config.yaml
vocab_size: 8192
qk_norm: false
attn_scale: 0.125
parallel_block: false
init_std_qkv: 0.0389
optimizer: "soap_variant"
learning_rate: 0.00472
weight_decay: 0.039
lr_head: 0.00732
max_grad_norm: 1.0
warmup_steps: 200
schedule: "wsd"
final_lr_fraction: 0.05
max_seq_len: 256
Each number is 50 + 15 x the weight over its row's rms, rounded and kept within 0 to 99. Layers, rows and columns count from 0. The size before them is the row's rms in percent of the matrix's.

# layer 11 MLP down (transposed), 1344x256, rms 0.183, rows 320-356, columns 0-63
100:41 30 57 54 38 31 46 61 21 35 41 76 51 62 76 64 10 50 34 39 41 50 53 47 64 51 34 52 68 32 57 42 30 52 41 50 44 45 67 82 60 38 49 49 46 55 65 30 67 55 59 76 36 46 60 42 44 43 44 37 39 51 44 71
104:50 62 48 60 78 34 69 50 56 45 47 55 58 58 27 45 84 31 41 50 57 36 44 52 38 65 66 48 56 51 30 60 22 67 28 73 57 40 64 38 52 67 55 49 61 70 65 51 47 27 50 41 28 60 37 23 80 73 65 33 49 31 21 60
104:51 48 66 53 40 68 47 49 61 57 47 75 76 83 29 60 38 31 50 08 50 56 48 42 60 47 31 51 83 51 56 65 55 61 51 51 27 53 42 43 53 66 68 50 46 84 51 55 59 37 52 38 65 77 78 54 66 68 74 62 45 34 43 59
099:64 58 64 53 54 61 48 48 51 24 56 62 69 85 45 51 57 43 35 35 50 37 20 34 47 45 38 59 56 42 37 41 33 27 43 49 53 07 40 46 43 47 77 43 97 52 37 46 64 53 41 47 53 46 40 53 28 39 44 51 47 45 51 57
106:74 54 41 49 50 37 82 23 27 40 81 65 75 30 71 41 39 43 35 53 36 72 53 45 32 50 40 45 52 45 79 33 31 39 50 38 49 52 31 35 41 41 44 46 59 34 41 74 64 70 59 63 65 52 59 70 47 33 45 60 39 48 40 63
103:59 48 39 57 53 42 68 21 32 81 48 42 53 65 62 36 30 40 64 65 59 41 50 65 46 42 64 53 72 80 24 46 37 33 48 43 34 44 65 40 70 60 38 30 51 26 26 31 55 47 52 55 39 41 51 53 23 46 48 46 41 49 65 61
105:51 56 46 56 49 43 47 42 51 23 49 29 46 58 40 36 58 41 47 23 63 54 37 54 40 48 70 50 56 75 53 64 23 34 29 51 37 65 48 57 55 48 43 21 35 60 64 51 63 57 65 43 56 55 50 27 50 51 57 37 35 63 72 58
101:59 44 54 49 46 22 40 41 29 40 44 87 43 50 85 67 68 57 54 44 39 70 49 43 43 45 72 53 27 44 64 36 37 59 60 40 61 50 73 22 63 57 40 63 41 27 30 45 40 58 74 57 59 77 90 43 58 03 41 60 40 27 42 68
102:45 62 71 53 32 48 39 69 60 55 27 51 40 75 41 35 36 72 62 39 49 57 45 47 60 21 51 86 75 43 49 47 49 52 48 41 62 35 59 25 65 75 70 63 46 31 72 52 55 38 39 85 80 51 24 33 77 41 43 22 50 51 46 38
097:66 84 69 30 55 46 47 18 68 48 78 56 60 54 78 61 43 35 46 56 60 42 50 27 23 49 67 34 55 50 42 23 42 57 54 49 53 43 46 71 51 46 40 43 37 68 37 40 61 31 45 51 46 55 31 47 68 33 78 34 72 14 73 25
101:74 38 48 50 66 25 43 47 70 30 79 26 69 39 49 42 53 19 49 61 54 71 45 76 62 40 31 69 44 49 40 27 66 36 40 52 46 56 70 49 60 57 22 83 26 65 24 38 60 69 58 37 64 80 45 32 56 62 39 81 39 55 56 60
107:62 60 31 60 47 30 67 69 45 35 39 60 50 36 66 58 20 72 26 54 21 25 48 61 37 40 42 57 61 51 17 68 58 40 32 43 54 53 39 41 55 40 32 62 27 35 36 76 68 79 92 50 64 53 56 22 48 28 38 55 41 44 37 51
096:68 44 47 72 23 57 41 42 47 67 35 58 68 57 53 53 48 69 53 35 39 60 51 50 65 45 81 72 42 49 54 41 55 32 43 34 43 53 81 35 62 67 50 50 48 46 26 17 57 77 55 47 45 55 62 47 33 10 47 36 57 35 44 40
104:37 31 30 45 36 60 53 76 49 57 44 54 52 33 67 20 38 50 24 45 63 29 42 48 38 57 47 44 52 57 20 44 19 42 45 40 48 61 73 28 62 48 61 53 51 43 34 62 46 59 56 24 46 75 49 59 45 68 31 00 64 58 22 51
102:49 53 86 32 45 44 44 41 27 45 23 48 46 93 34 56 40 46 72 36 68 79 80 73 53 52 40 61 58 44 23 20 48 54 38 35 69 42 38 49 35 57 76 50 67 60 38 51 32 56 53 92 47 55 34 55 70 39 57 31 44 64 57 46
098:53 38 41 44 68 42 28 60 19 36 40 30 58 61 67 68 42 52 44 47 71 45 33 51 41 51 73 60 28 44 11 65 46 36 40 35 41 50 12 36 36 77 23 24 53 49 70 81 46 47 47 53 33 64 66 33 33 24 29 67 45 46 61 40
100:52 44 48 55 37 38 52 38 50 41 41 54 46 33 47 84 41 64 52 35 73 32 55 27 11 61 56 41 79 55 48 39 64 48 54 39 51 73 46 68 36 64 54 40 31 40 54 48 33 40 73 76 65 79 84 55 51 56 41 61 48 53 53 63
104:62 69 37 73 22 43 40 37 62 31 78 46 54 32 74 52 00 48 40 37 69 45 44 55 61 43 44 55 59 32 48 28 26 41 65 58 33 57 43 68 58 51 60 57 62 44 53 23 62 50 73 53 54 43 53 64 38 38 39 59 81 53 68 41
105:35 67 41 51 47 46 76 43 39 58 54 72 51 42 75 45 65 53 71 47 61 58 55 38 52 34 56 66 39 59 35 78 75 38 36 32 60 37 75 48 63 51 69 34 57 59 50 52 66 31 52 44 65 36 64 35 29 58 47 38 37 62 75 53
098:27 62 62 33 39 54 60 57 34 61 43 56 56 55 47 52 46 62 44 54 41 65 45 20 61 39 41 62 86 53 75 58 53 56 68 72 71 56 47 65 64 32 49 64 60 21 33 57 16 58 41 37 08 68 38 55 53 47 81 34 48 57 36 76
095:51 30 57 68 60 37 64 32 54 52 58 68 58 41 67 65 61 72 34 51 46 35 47 45 65 56 47 39 37 45 53 60 64 34 69 21 51 54 08 27 36 63 48 54 35 63 83 37 35 55 57 30 61 61 57 35 51 35 43 54 64 42 32 76
099:43 50 82 35 55 69 64 38 59 57 62 46 26 57 53 36 15 51 42 68 71 58 30 19 23 63 48 55 44 63 43 48 58 49 42 35 14 63 40 39 53 36 46 45 35 40 45 58 63 29 61 43 73 48 38 70 40 71 58 53 60 41 60 72
116:67 23 59 45 31 37 46 43 69 70 40 44 52 50 34 70 46 57 49 40 33 59 55 54 30 41 56 43 44 43 51 37 93 57 44 57 71 43 44 47 50 43 59 60 45 29 66 47 27 26 24 60 43 76 32 59 56 49 45 53 58 20 38 60
103:21 46 34 71 44 45 71 61 57 68 65 45 49 53 37 53 65 26 61 73 60 35 56 47 48 24 44 26 53 47 69 67 66 17 62 47 62 67 21 19 48 37 50 39 43 37 64 59 65 39 71 67 61 65 73 53 66 42 81 37 45 28 36 84
095:40 38 39 25 56 61 33 54 46 43 69 57 66 48 67 61 48 41 27 32 33 42 33 55 31 37 41 61 56 63 55 27 57 85 31 51 65 37 67 53 60 40 39 75 56 61 58 58 42 27 45 82 57 82 54 42 45 63 46 66 52 44 43 45
099:32 67 47 43 48 58 57 56 39 55 43 67 43 48 76 41 68 83 60 21 31 26 41 58 35 71 69 25 53 52 45 33 59 43 56 53 42 50 59 51 97 37 42 42 61 41 51 75 26 49 38 47 60 49 58 57 57 53 72 59 33 80 18 40
099:39 50 57 57 48 40 70 22 50 23 25 66 41 12 70 51 42 46 46 63 54 53 44 36 54 30 45 48 45 48 57 48 22 63 57 26 53 40 79 09 44 77 39 36 47 29 54 60 42 44 70 76 40 73 29 27 36 45 27 69 47 60 40 39
100:83 55 63 42 47 56 42 45 92 75 42 65 49 99 61 76 46 63 29 39 41 54 36 34 54 53 58 35 36 71 52 64 41 52 48 42 12 78 54 38 54 32 63 47 63 69 65 58 56 63 50 46 41 76 56 72 56 28 49 24 44 62 74 45
105:36 60 52 40 48 38 56 41 31 35 31 42 44 67 59 48 57 54 78 47 75 59 59 41 68 58 42 41 39 66 57 58 45 51 66 47 72 55 51 44 49 34 57 42 37 73 26 75 48 39 52 40 41 56 39 64 53 68 77 29 66 55 51 62
111:49 51 63 68 44 46 73 19 98 33 23 60 53 73 44 60 36 55 55 39 38 38 48 47 46 44 53 63 32 56 52 45 47 58 71 39 51 56 82 31 36 44 34 70 32 64 38 37 48 37 44 36 44 55 61 29 33 33 74 44 57 28 37 48
103:63 60 49 58 65 56 54 34 64 39 32 53 46 47 42 44 68 60 56 59 53 76 51 63 52 37 38 46 31 65 38 50 30 31 60 39 48 49 51 39 43 34 36 76 43 35 41 27 26 71 74 39 55 63 36 59 54 36 66 50 50 52 50 44
100:57 83 65 39 45 50 50 26 37 39 49 34 56 67 40 75 73 40 59 39 37 55 54 43 21 10 51 52 56 48 26 61 41 52 66 59 41 44 48 50 54 79 34 54 75 29 50 52 48 31 18 66 52 60 42 43 84 64 61 49 72 61 54 58
100:62 53 44 43 72 76 35 27 48 45 34 62 65 46 27 57 50 44 21 44 63 34 31 29 42 50 50 39 66 51 77 68 61 55 50 45 61 40 35 63 21 57 36 50 42 55 57 50 71 42 52 51 59 53 61 35 75 63 95 36 38 79 49 64
099:53 58 55 41 27 53 24 45 28 48 37 52 56 44 50 59 51 73 65 33 37 65 43 53 83 18 27 47 86 64 48 28 36 55 47 49 43 55 66 72 48 59 43 38 35 75 41 73 29 34 35 34 41 69 62 36 44 24 54 53 56 56 57 43
097:32 72 41 61 60 51 62 42 61 49 63 30 67 61 74 39 65 17 48 54 72 69 66 51 73 53 59 53 62 52 44 21 62 62 67 33 64 75 37 42 59 60 68 27 49 52 87 62 62 52 42 26 59 50 32 70 43 54 76 63 59 41 34 41
102:00 60 31 56 23 38 58 51 47 62 28 67 43 40 48 40 66 68 59 17 60 43 42 55 66 41 33 47 54 54 67 48 66 74 55 42 71 34 37 52 45 62 98 50 33 42 70 62 73 55 34 55 42 36 70 41 27 31 63 39 43 60 39 52
106:71 18 19 47 29 59 47 53 57 55 64 40 36 22 64 45 40 31 57 44 64 57 53 56 52 46 56 43 36 40 37 20 40 33 52 52 56 61 64 51 63 46 53 56 65 29 76 52 56 51 57 79 43 61 61 48 65 30 52 34 47 55 67 59
# layer 11 MLP gate, 1344x256, rms 0.181, rows 321-356, columns 0-63
102:25 51 43 61 61 63 64 52 72 60 64 42 59 63 74 54 36 34 35 63 58 84 31 38 53 55 29 51 54 68 63 63 52 45 46 36 68 90 76 38 86 51 51 29 52 44 62 41 53 64 55 60 35 54 75 57 43 56 66 58 55 47 49 68
098:41 47 64 34 45 39 55 64 51 25 74 49 53 78 66 51 49 47 73 23 38 32 59 47 42 55 36 61 82 56 46 81 23 30 43 33 58 64 49 37 63 79 54 54 62 25 46 44 53 41 53 71 71 69 57 65 62 30 48 70 43 32 32 73
095:12 79 53 64 44 57 38 73 54 39 35 57 32 53 65 44 54 47 63 41 21 55 62 47 46 30 49 33 34 58 41 69 44 33 57 40 48 66 52 55 75 48 56 54 40 40 61 52 64 27 43 52 43 35 21 56 37 49 38 60 70 51 61 59
098:46 41 77 58 36 45 32 69 53 47 85 71 38 41 57 57 52 57 50 57 66 28 37 50 42 32 31 58 60 34 61 59 56 27 38 42 60 45 51 69 41 37 33 48 56 69 55 59 48 65 57 63 29 57 61 42 47 51 58 37 44 45 62 80
100:65 62 70 65 37 28 65 59 56 51 71 59 30 60 73 33 33 28 49 63 58 51 49 34 92 50 40 39 46 46 54 61 57 48 34 41 33 55 38 55 54 53 61 52 43 55 53 60 41 54 46 28 50 51 48 48 76 65 61 54 45 32 39 39
097:57 47 57 55 50 32 74 56 31 52 53 25 54 53 68 55 40 39 57 10 46 63 44 69 63 42 41 52 50 77 79 62 72 32 38 67 39 57 60 72 60 29 64 35 66 51 58 49 69 58 49 51 50 63 48 29 59 58 25 43 46 29 99 39
105:55 69 30 48 33 56 61 75 52 53 72 61 62 48 47 74 32 28 61 54 57 24 47 66 74 49 51 53 36 80 68 39 56 65 60 73 43 65 24 31 43 50 44 36 55 58 71 42 67 61 30 43 65 49 65 70 31 54 57 47 50 45 52 51
095:72 34 47 33 57 48 66 66 54 74 60 42 27 19 40 47 53 50 50 41 49 73 59 52 44 53 55 46 43 39 62 27 26 31 53 78 47 33 49 56 72 70 44 50 39 42 69 44 05 83 51 75 52 54 61 77 41 89 49 71 34 35 66 71
097:60 50 40 57 55 45 35 48 95 46 53 44 49 28 40 51 76 70 38 70 72 53 44 34 41 29 53 37 51 52 37 63 57 29 82 40 41 58 27 45 62 60 39 30 32 69 62 46 66 64 65 92 43 51 55 51 57 47 22 38 29 65 53 42
098:62 24 66 80 44 49 50 58 65 53 64 60 41 55 49 58 70 46 52 47 46 30 25 33 41 41 53 49 28 52 45 68 14 75 52 50 52 83 31 73 31 65 69 78 62 62 55 46 40 49 50 36 68 18 69 73 59 47 63 67 34 55 81 66
102:30 64 52 79 39 10 59 33 68 52 31 64 21 27 54 52 89 55 47 50 53 38 47 53 64 51 71 53 44 62 39 39 36 38 76 44 29 44 43 59 32 43 45 47 54 57 41 61 49 48 22 79 55 56 26 43 60 48 32 46 38 43 54 60
095:27 32 59 34 68 37 51 45 46 68 44 46 29 58 58 46 62 64 48 46 64 50 27 59 88 58 57 51 54 25 33 72 45 45 62 66 71 45 56 54 60 25 38 33 49 47 58 70 57 36 43 27 58 34 55 65 66 49 61 48 47 39 41 80
095:51 51 66 47 16 44 63 50 27 61 34 31 58 45 48 36 52 44 50 51 61 51 36 46 51 37 78 46 47 71 37 43 46 56 76 68 52 46 24 31 76 37 58 39 52 69 39 28 18 50 55 43 50 41 69 23 49 22 63 48 55 37 58 35
096:51 48 22 39 58 41 76 72 60 73 44 39 62 89 66 50 64 80 48 63 59 71 33 65 33 49 70 52 54 45 56 33 38 64 41 70 49 44 83 47 31 57 37 47 28 67 59 71 52 38 27 32 50 62 58 47 30 47 45 36 57 54 78 76
098:51 50 41 39 44 57 81 52 41 57 46 43 62 36 76 83 41 54 62 33 70 38 50 42 73 59 43 63 44 61 51 37 47 50 37 44 35 79 41 44 57 45 59 48 58 53 64 81 64 40 50 60 50 67 34 31 31 40 44 45 66 47 53 43
106:32 33 47 53 41 12 56 46 58 62 84 36 43 37 45 56 40 63 62 61 81 63 35 22 31 47 94 77 82 57 35 62 57 72 59 46 55 53 45 61 58 64 36 28 55 44 51 69 59 53 57 66 58 66 46 48 14 46 62 58 63 64 57 34
100:64 55 34 18 38 24 41 56 29 43 29 52 47 39 55 34 64 35 60 63 55 53 74 91 38 67 76 28 36 52 56 33 50 61 46 41 43 65 33 43 72 22 61 34 48 42 14 39 77 37 74 46 59 28 64 40 23 35 69 46 43 59 20 30
101:76 54 39 21 35 54 42 54 45 50 53 51 54 50 64 24 59 53 46 81 68 61 24 45 20 41 64 52 53 62 60 45 50 68 54 56 48 50 48 85 46 28 55 22 49 31 42 50 76 47 47 37 35 57 65 50 42 60 56 54 51 36 52 27
103:46 25 38 42 37 44 51 34 57 43 69 80 91 32 41 65 85 44 60 41 55 45 40 69 37 41 70 74 35 25 72 59 71 63 59 41 50 54 65 60 50 51 47 55 70 34 81 31 73 46 53 38 65 37 64 54 57 63 66 51 52 65 36 27
094:39 63 41 52 66 86 45 51 61 50 71 62 65 44 58 37 74 62 48 49 62 49 66 53 51 63 65 16 59 53 49 45 48 57 45 43 87 38 74 33 67 52 55 68 43 43 53 41 43 78 62 18 67 45 41 47 61 47 54 33 61 61 35 36
100:52 39 49 44 20 82 55 70 63 79 57 49 42 31 34 33 56 44 47 20 56 36 64 35 68 67 34 26 39 70 69 66 47 46 32 67 41 45 41 57 41 69 44 22 51 36 49 51 56 44 82 34 27 88 50 52 53 52 63 23 63 58 63 69
105:46 59 31 35 39 34 27 63 66 54 14 44 55 17 52 37 40 30 41 63 49 43 37 50 69 35 37 45 39 62 62 69 20 54 50 43 53 44 47 52 39 25 50 44 53 43 69 53 38 46 77 59 19 32 72 49 54 54 30 43 28 59 56 30
098:49 58 73 29 34 24 80 25 39 47 19 66 68 51 78 63 63 49 51 19 42 45 51 48 47 49 52 64 65 36 45 71 45 46 35 45 60 70 48 57 65 67 79 58 73 49 54 70 30 50 65 55 44 35 63 32 42 26 37 46 55 55 48 67
096:46 38 36 35 33 39 36 25 85 49 39 50 65 41 46 36 44 57 65 68 51 55 62 54 32 30 45 19 35 33 66 63 43 46 40 54 47 36 82 43 40 56 42 43 30 45 59 60 49 51 55 64 40 47 45 52 45 23 61 54 54 65 23 42
101:04 48 33 63 34 61 68 49 58 54 56 59 46 49 51 67 38 65 54 24 68 61 61 73 32 29 77 46 37 58 59 46 47 55 33 54 67 38 50 48 47 31 35 57 59 54 32 40 36 50 36 44 39 51 64 43 36 45 27 32 42 51 54 56
100:33 50 49 81 46 33 66 26 26 64 21 50 51 79 59 61 24 51 44 52 31 67 49 47 57 45 61 36 41 70 45 72 39 46 39 42 77 49 48 26 42 33 41 73 20 27 70 59 50 35 51 14 26 37 72 60 36 52 51 29 21 30 39 40
097:51 31 38 66 80 54 43 56 47 52 60 45 24 38 49 49 78 62 70 42 59 41 38 36 34 54 44 36 23 32 45 72 44 54 79 44 58 57 37 60 56 47 51 59 36 31 53 56 74 69 04 58 75 42 63 62 23 36 37 66 65 57 54 62
103:67 63 56 72 43 33 76 57 59 48 86 42 47 53 40 64 53 52 66 37 54 53 57 44 36 51 48 67 47 48 32 62 62 42 82 63 63 66 57 48 43 48 62 50 38 63 70 46 33 35 60 68 76 46 39 27 54 56 39 82 57 48 49 55
101:30 72 37 22 69 36 58 62 82 51 70 74 47 51 19 81 58 30 39 47 77 47 60 67 39 28 56 53 38 50 74 77 63 83 09 49 43 36 66 58 53 81 46 56 48 64 48 66 45 28 38 41 68 72 48 61 39 80 29 31 63 44 62 77
104:57 64 87 35 49 33 42 41 67 25 62 24 70 39 54 91 47 24 75 39 64 25 66 46 30 56 71 74 53 47 44 71 42 15 61 36 31 89 50 60 56 39 61 58 67 25 58 57 72 61 46 67 54 38 55 49 69 68 21 26 65 44 74 50
093:49 65 64 37 54 56 55 55 53 59 66 45 69 48 53 80 80 46 52 77 47 58 40 58 49 81 37 14 65 60 43 60 77 34 22 42 32 57 64 33 37 46 38 37 28 58 60 36 31 41 61 22 33 49 50 39 74 77 53 31 51 35 67 47
105:75 41 43 58 57 52 75 30 41 61 44 61 71 25 53 47 75 49 36 59 52 50 64 45 38 69 31 15 63 41 76 64 57 65 40 14 30 42 31 44 34 43 87 81 51 57 52 18 49 43 61 30 61 57 62 72 37 62 50 33 61 84 49 29
102:26 20 41 79 78 39 63 54 56 77 59 56 36 62 48 66 61 48 40 64 45 36 45 54 57 60 37 55 33 57 57 51 80 25 65 59 62 66 23 37 53 27 38 65 68 34 48 65 50 70 66 51 31 19 65 56 51 63 86 48 51 57 56 61
095:50 39 52 82 62 38 35 45 43 57 48 69 45 63 63 65 41 42 65 73 69 66 77 20 39 62 51 69 65 42 65 59 76 39 37 28 54 60 50 69 35 59 35 61 46 46 74 48 63 55 26 41 45 34 27 45 45 36 30 54 58 31 35 39
111:20 37 37 28 62 55 31 24 46 64 16 48 49 66 44 70 55 42 59 27 79 58 81 22 65 20 71 44 41 70 58 35 33 55 55 42 65 41 24 34 44 55 60 58 44 58 61 34 81 60 51 42 46 75 40 74 41 53 55 56 43 47 63 41
097:23 59 35 36 67 39 57 40 34 54 37 28 45 48 57 60 30 48 36 56 23 48 49 25 44 42 57 35 43 47 61 79 20 51 53 60 38 34 65 38 51 43 43 99 51 32 79 82 64 37 55 46 29 63 46 43 61 50 51 27 27 43 47 37
# layer 11 MLP up, 1344x256, rms 0.185, rows 321-356, columns 0-63
102:31 24 41 43 47 47 40 55 48 28 54 61 38 55 66 72 49 48 58 33 29 54 46 32 45 48 38 36 51 55 24 67 41 53 43 48 25 32 54 72 58 72 61 48 67 57 32 49 45 37 53 86 62 49 43 52 47 67 36 49 47 57 45 66
097:58 14 69 77 35 45 52 40 46 62 74 57 72 53 59 34 48 45 51 52 55 42 59 48 72 47 22 37 58 51 29 69 52 58 78 36 65 36 51 63 76 59 50 15 57 37 24 49 41 49 60 67 49 33 56 39 66 30 75 61 38 32 58 68
098:63 30 42 37 53 54 87 29 60 34 29 44 58 32 48 49 70 71 78 29 71 71 18 50 39 62 62 68 41 44 20 32 72 66 27 39 54 48 20 47 58 54 60 60 36 30 61 71 34 52 76 41 61 56 60 64 52 24 39 43 42 26 61 60
103:27 37 50 60 46 47 36 62 52 84 49 47 51 54 51 33 66 75 49 50 83 46 41 42 34 55 24 59 38 47 60 67 52 46 66 56 55 59 50 49 43 43 34 10 37 47 36 46 59 63 37 50 25 30 57 58 39 33 85 33 02 69 38 59
102:65 43 63 56 63 47 63 47 60 60 51 41 23 43 04 50 28 56 42 43 46 23 62 71 38 33 31 51 65 74 47 47 71 67 55 41 39 32 72 46 38 43 65 43 79 45 65 38 67 68 37 65 58 55 44 47 48 48 49 60 42 34 49 59
102:61 42 57 69 70 53 65 39 45 70 94 61 75 37 35 47 60 50 36 51 88 58 26 79 35 37 63 48 60 35 60 55 57 34 58 82 34 40 80 72 45 25 67 53 57 49 59 52 58 74 68 51 42 66 45 53 53 49 15 43 57 58 66 15
098:26 41 30 64 44 47 63 52 17 44 72 40 87 57 74 55 56 75 72 57 56 47 87 43 80 58 63 60 36 62 44 40 35 45 42 67 49 58 53 54 15 19 40 51 57 49 36 53 71 56 43 54 45 15 48 69 53 39 32 78 51 58 58 53
095:62 31 48 62 58 44 41 28 41 62 47 47 34 51 43 41 40 72 59 49 35 59 47 54 50 30 50 56 71 71 40 71 56 67 60 75 54 40 68 25 66 45 23 40 36 50 55 65 57 43 25 48 53 46 55 53 36 51 50 53 30 61 52 54
100:27 75 48 67 35 49 40 25 47 43 34 51 35 40 61 53 61 61 63 12 62 60 61 66 42 37 51 56 39 51 66 15 44 58 38 47 43 19 24 42 49 87 45 37 41 41 28 46 70 50 37 67 38 62 24 44 55 27 48 59 37 44 58 11
101:60 61 50 39 47 51 56 72 57 28 61 36 39 52 52 54 59 35 57 60 24 53 22 68 47 66 36 49 53 65 54 64 47 54 61 43 35 69 52 54 47 55 64 59 42 53 78 78 72 61 62 45 37 07 62 50 44 65 25 42 47 55 67 33
102:74 42 56 40 52 59 59 30 45 52 64 68 47 58 60 68 18 25 52 79 63 85 56 69 52 52 50 69 61 60 76 49 42 38 43 68 62 43 60 32 33 64 54 69 51 92 34 31 72 85 66 53 42 64 46 39 44 52 22 56 55 87 32 79
093:37 50 54 41 42 40 46 46 45 24 39 27 25 68 78 63 37 44 59 55 61 74 50 57 34 44 56 68 43 38 50 52 41 49 49 46 38 65 39 73 81 36 48 47 42 35 85 93 71 64 60 57 32 47 38 40 73 46 72 24 60 60 51 39
093:50 63 74 44 60 69 54 56 24 50 54 62 62 43 45 44 47 38 51 84 30 53 46 49 51 50 23 51 59 21 49 51 51 33 70 53 50 37 60 51 65 54 67 52 53 43 54 59 50 39 07 59 64 73 50 46 63 57 67 50 86 69 76 38
095:67 33 73 61 87 50 66 38 51 61 79 45 25 45 30 41 34 53 33 34 24 28 72 37 81 83 27 70 72 57 59 58 20 63 61 21 51 13 44 50 74 50 34 57 57 57 43 52 71 37 53 58 43 18 66 57 72 56 36 39 38 43 41 46
096:51 31 49 69 57 28 33 43 52 49 86 54 16 65 42 36 58 34 29 51 61 58 38 46 41 42 29 29 69 35 60 28 55 60 51 33 34 14 65 46 34 37 61 49 20 47 46 57 62 34 49 58 39 53 60 63 70 31 37 50 50 21 55 29
099:54 78 65 54 62 48 46 21 41 44 65 52 41 77 38 44 35 38 46 48 57 58 76 70 20 71 45 42 44 59 56 38 76 66 65 24 59 50 49 37 71 48 50 57 46 78 23 55 41 51 32 66 57 50 58 68 41 58 66 59 53 41 26 52
120:67 54 27 44 26 45 56 33 43 38 41 74 47 21 61 35 58 44 59 49 55 36 71 65 43 48 60 20 63 57 38 60 43 48 88 54 44 50 57 48 62 44 61 48 62 43 45 33 48 41 31 28 52 50 59 27 28 44 53 51 71 59 50 51
103:26 30 47 34 47 33 56 56 54 43 39 36 37 59 45 66 46 63 28 28 54 22 29 36 67 39 39 09 19 74 75 53 73 69 46 75 20 45 24 44 64 41 36 41 64 88 39 73 62 47 24 59 60 58 44 49 68 49 48 58 52 54 56 52
099:67 03 32 36 76 84 42 44 29 26 57 68 48 17 32 60 75 44 54 53 51 31 56 61 35 45 54 85 40 45 65 59 45 65 45 64 42 71 57 53 31 61 49 58 21 41 64 71 57 56 65 57 52 31 64 70 66 44 52 44 34 60 84 30
094:54 69 56 63 16 23 43 95 40 39 52 44 34 32 35 42 51 73 68 61 61 56 73 51 60 46 30 70 54 60 22 51 63 49 59 53 27 21 62 59 55 40 61 39 42 82 63 37 53 33 65 43 45 59 38 57 39 34 56 75 37 61 44 58
097:33 38 51 24 53 57 61 41 40 90 62 50 31 61 45 38 84 50 65 45 51 22 60 35 53 69 55 69 43 49 34 47 35 38 57 47 39 60 21 43 64 45 43 32 63 33 39 45 42 62 78 49 53 48 48 31 49 29 40 38 56 47 80 41
104:64 78 40 60 54 58 43 58 60 43 58 13 23 84 36 57 66 53 62 34 55 65 54 65 27 71 62 59 27 48 72 56 49 73 57 59 46 50 43 43 47 40 49 55 56 61 38 69 46 58 44 74 47 54 42 23 44 31 37 41 48 53 39 43
096:14 52 85 57 53 45 67 56 28 67 35 51 35 52 40 70 35 43 49 58 76 41 54 48 39 46 47 49 55 78 38 36 66 40 74 56 48 63 39 38 40 49 47 31 57 57 53 44 48 68 05 61 44 48 59 52 33 58 61 38 62 74 33 54
091:66 80 35 41 41 43 63 27 36 33 43 45 71 55 35 38 58 60 85 45 73 57 44 23 55 40 18 76 50 51 58 64 47 50 32 52 40 59 46 68 34 35 68 59 29 48 30 34 51 63 52 58 37 71 74 45 57 44 44 46 52 39 75 46
100:56 37 47 47 63 71 47 36 46 33 49 52 64 44 58 64 84 65 83 49 53 18 42 39 46 55 56 58 61 42 38 68 51 57 38 52 54 49 64 62 41 42 41 67 60 54 53 59 40 53 67 24 59 41 70 78 53 67 35 75 31 42 69 33
096:22 34 65 64 42 58 80 42 25 58 38 59 69 53 60 56 44 53 69 56 51 41 43 52 37 69 55 54 32 47 45 55 77 53 63 58 34 77 60 62 83 40 56 43 74 69 46 28 42 62 51 48 54 34 52 60 57 36 23 52 66 47 69 63
096:47 72 55 50 43 53 44 39 31 60 68 63 53 36 55 70 36 47 51 52 41 71 50 39 62 44 35 64 74 57 52 61 30 45 54 49 37 53 58 25 44 45 45 51 82 63 62 51 53 65 73 42 06 55 24 58 48 46 60 16 31 57 50 41
102:83 48 62 45 54 44 43 45 60 60 41 73 45 52 70 41 68 56 38 24 09 38 71 34 59 51 52 62 33 42 50 52 74 35 48 53 40 33 51 60 56 70 58 38 31 58 65 55 40 61 53 31 46 33 52 57 43 50 69 53 77 59 82 46
105:47 38 34 49 47 54 55 52 70 43 23 70 47 44 39 73 71 58 62 30 53 59 44 59 70 43 31 64 62 68 45 68 45 37 38 84 55 38 13 70 62 43 66 45 53 56 26 19 51 39 47 56 72 65 33 73 40 43 44 44 39 35 40 53
102:45 58 50 30 37 43 28 29 60 55 53 36 42 54 65 72 29 40 40 57 40 57 35 66 47 58 57 58 60 84 73 33 20 17 41 35 75 41 33 59 52 51 56 34 30 57 17 43 42 49 59 46 55 51 67 48 52 40 42 44 36 47 38 47
094:44 40 57 46 18 62 48 69 64 76 53 51 25 42 36 22 68 77 78 75 61 60 39 53 51 57 43 75 39 53 28 40 70 34 32 52 53 39 57 70 35 78 36 36 66 42 36 34 33 48 43 49 60 67 45 61 48 29 37 51 41 48 73 48
097:31 63 39 40 31 55 68 62 74 41 52 84 30 19 52 36 72 66 48 68 77 64 29 49 41 39 55 73 56 67 63 47 59 48 45 48 65 43 62 66 68 43 78 39 33 43 38 49 59 19 61 54 49 61 66 70 57 53 48 49 41 30 41 41
095:57 44 31 33 61 46 39 67 45 82 34 42 57 53 54 53 52 32 51 34 49 39 31 58 58 48 33 65 73 43 19 50 31 59 47 40 63 70 58 53 70 37 72 39 45 54 61 52 52 53 36 47 47 86 72 57 45 67 41 58 63 33 64 47
096:71 50 34 79 53 42 40 37 41 32 61 76 56 55 46 25 69 66 56 65 41 60 34 53 58 55 64 47 41 44 50 52 45 68 25 51 33 38 23 40 36 92 67 45 61 43 52 52 72 58 54 53 55 51 29 48 38 56 44 60 67 35 54 45
094:39 50 62 73 01 74 70 72 31 46 54 46 19 64 52 79 50 24 62 43 36 43 48 60 34 67 58 40 37 41 53 74 19 46 53 58 53 59 16 58 69 47 49 57 53 45 40 44 36 39 74 61 71 41 53 54 48 36 67 53 47 59 64 37
090:42 47 51 55 24 56 57 16 33 61 77 56 66 32 48 41 71 34 59 71 64 63 49 55 48 63 46 49 26 46 52 36 59 59 52 64 44 52 39 55 50 69 58 24 49 45 66 59 26 55 50 50 75 43 65 30 20 39 48 52 75 73 74 23